Part of a small language model's weights: 13.2M parameters, RMSNorm before each block.
Each number is 500 + 40 x the weight over its row's rms, rounded and kept within 0 to 999. Layers, rows and columns count from 0. Numbers have three digits each. The size before them is the row's rms in percent of the matrix's.

# down: layer 11 MLP down (transposed), 704x256, rms 0.139, rows 388-394, columns 0-127
# gate: layer 11 MLP gate, 704x256, rms 0.0938, rows 389-395, columns 0-127
# up: layer 11 MLP up, 704x256, rms 0.0958, rows 389-395, columns 0-127
down388 099:499508498481495523533494476462497491500588527510481505506589503555495522486517576519513548550563497483492501435534461558503514530478524455515518530496540479488478464500492479450498500509529475475542497477486511476521446463486497454464544459524544425486468507551542511525622415501543494480535512470439571453528520502496498536476483539493448498505562393451488537503570415514494474476515
gate389 104:463491514517507474514525511472472492445459508516547433448528476422516495510505436539467551534519535491480529501530487531442544474459528429434527470454498521574496491468426436535529449530524479549500427554467562525377452459486506509444460503571499483449478510506486563503532535480482468505468579560541457586512481471530483507485511587458535530410561538471506523500513484501521469535542
up389 105:438506478511453488547499509525494453429549474496487511543557461495507427492495536481588458518504505436463415483495473482498524551551574439445524566485515424518514476547441507558510527448507496458459437481505496549468542419511527477499518457557506455553540468495414496440517553434529456536463546478433542450600510473526431460445508528532473517471507510563552551439496516430487454484463
down389 106:502466568510447536499534520469551543504535548524454507431473474490556475493503483468457464488497499445545413494556451527526552518511495445504557512528572542497553524527474451515435429495547552526508554456453512467463454458499494524521538487442482573521441505521461467562491503489524495528526497502508583478567442470477479541505575481423459459524444502512425553469496559466470544508507
gate390 098:498437412545470437492507517585528451521432472494475408499455546556494574525478507471494448546449528478502474521504484492480487620528572594542525541439488494495538491430473544479523494473528450465482499551515559449477544513528533468461525444475488529514547531487506508543522455484524512558509440491533533532506467592500514524510523488425473458533494505507528520498587490574477506591558
up390 105:519463558526555500497531525611506507512484469548419393461460473460487526497457559560499482570516500505509467514466429451522498532490533504495532499568510525516533474503482521466533425514542424468536440453486509469527504486480517418506522496508394550498425499452519530500539495575546477485473461438501494558502459546528566454517543556494460551543422450505523466492572518565517505508510
down390 100:481524483499511463551469497540500537496517473514515490528507495509486460484504466467487508539501501514485502510537479454548564517529537472558536497449472451510522497505515535533488509487503469468516501516536546456502516527465485530488524513528519477500515495563528490516549501526482487555462462509522550529535517514508528518498495505475473524490524498512476476461510488553487526518557
gate391 107:492478539579436480465463470514517549514468518547524531557525490470449479520491548493473473513533426595461440518525529501521488533492504568465531517512426520436461580483515549528522464496488450480471515500513493484472485475475540467473491496515573459484478498421577510436461485534512479480528544481504509503418508437506523511491491525512506529413552564483540493583572493533428533491536
up391 101:519468495545525485526454437543475514561422500494491469440478593426501594424486511471522532444509445501443525501536451458503508477508574533475491518472505505442513450511505374417431502564552507467545544536597517505559529510556526443458514510515431480500472476517503492484485494491493508494527423539522573519488487468536511531490534557375467543536446526451499489458525484536528530470458
down391 102:540490496604509519527475556491493468533467475507462514433532524556534481485489502488516479469591522465469474518519487446519480482396583452510532527532468547455508501502459495476491500564553496541479546445412491496498529487529466515485482517476480521545449445492519517523487508502416511479438448575538510499524488532478480492516518509425470498418522586494549586468506504520458572447379
gate392 099:508468561459475537424489419515515462459483525605505534484513535513546432515522569525514504549571483488581464451494446483417492470565496545453471531519486516580510478505477514525543482507530507507476567448455433522458472575482536450544466450578465448581425536427507457548507503523527538492469464539420556485510522496452539425456534486504515456460482534503489552516541464553480459507504
up392 105:521572449452516473464445569524527532542513453441506464471540464561550480518538520393539516438475417469540557459487535472619529561452422454552445544501516479466502522473458485509506464458603525494490462477457439469486518482453486443464495542541463457472508552497473423509493525591545450422568530539463512512447483512499484489508552474525488537558477536504507501486474534520527538493526
down392 103:466470527527512548460559430526475500444533435492462464448547531422530522476545479439484522518518507591449474460547507521531535488508502534486561494467486550475536487457520510478440516492513511512534504525500489568538499498509479546526545448490508569525519511491493498469511564562449539547533533515535472387586506456587446467472460528465475554469494499520557552489521413472499536478503
gate393 106:444483417572466522554601550523542481534476526484475486415514488511493485528497544529574538517565478559503431526495449521447495489499418427545544484450440485515467569539510544579551508432530584422494530495520556501472501421525509416478481489589485506479484523555494488507565548519467525479438491583478484510521482482546543484568511465448542500466451533461520447493531521553462446480506
up393 106:509538530544555501429459521444528552483442494502551465539459451507514497486492550420505492473517521441492506487509533547617495424577493544570504531538548453505539495474459580514502453498494492512518487466520451468496550519554549501473483535456500500528461490533427513500433485497520453595433486507536431534495488545447495549510499502530554521581462544520519468525406507476531570381523
down393 105:508509453608449525607454440516470485509434518460474506508501556472502551555443471572459443467483458520483499371530536493452530531465511454497527533492467531510470527506446451497464503517501522495520490487479526559492514477544492524506562479514536478490529450562527508488523537493564503476475437468495423561525416552520386516498450453509465485520517546505529524511528496473518484490498
gate394 095:478448446493557543453533490493508527470465439485513466572396469490532381497505492514479528494460458518516461520513594561518510511420538547543625553513494530501480495465505554478513549438422464548483544420554483482492482539502532520545423441468509533441525512535512531469521447511576472532489472517432485548485480485569520554484482503543474518551535496508430508510564469467490469451468
up394 093:485569461481423492474502508481507486531516478516552522508542597488522549531568413517528397531477520494527539457527457487531437535505493475494500464485519477508552492525572556493474485477504541534549550468511459469443484497473518493468490500480457453498509517449567485488463494544503543449511511463464493495375534452516437534571520533518473490472591446511442506581458498476485557487504
down394 094:523464509492461504448480561436518474428521500496491554469515518507492581470528574532518518561507502540495499526516527483526484400489498498472441487476515544482520447473505514462468576570562490445435524472607509455476522463524477497499455426553535549499509552486535470466532409490462480490479498587546405463499458539481494466560484549463492539425567437467440437521566512498498476531554
gate395 097:545422495501494468405522505582475476477425460511523476477404528468547507486488467527498445577557459474443534540527504437547386509530506488516593433510520508536575559515506546488508416508522492495457465510535479486525476490514522473457444501435441486488558529500480479550502504487510456507532555560539518527538481479486514539462452536428496463558490519484530417504433488521444524529533
up395 097:499526421518509518496453520477482574607544522511496570500475492543490537535473482531469528497509512538532542409502521482441476514552594446551498470455468492493500508494510479494522548490562540525458483435553486485506428535478465553587553485478484581497473582537526441480469507509597537489512502461451540472552465537511506493487456496543555521516547579541447523471520494491521463509520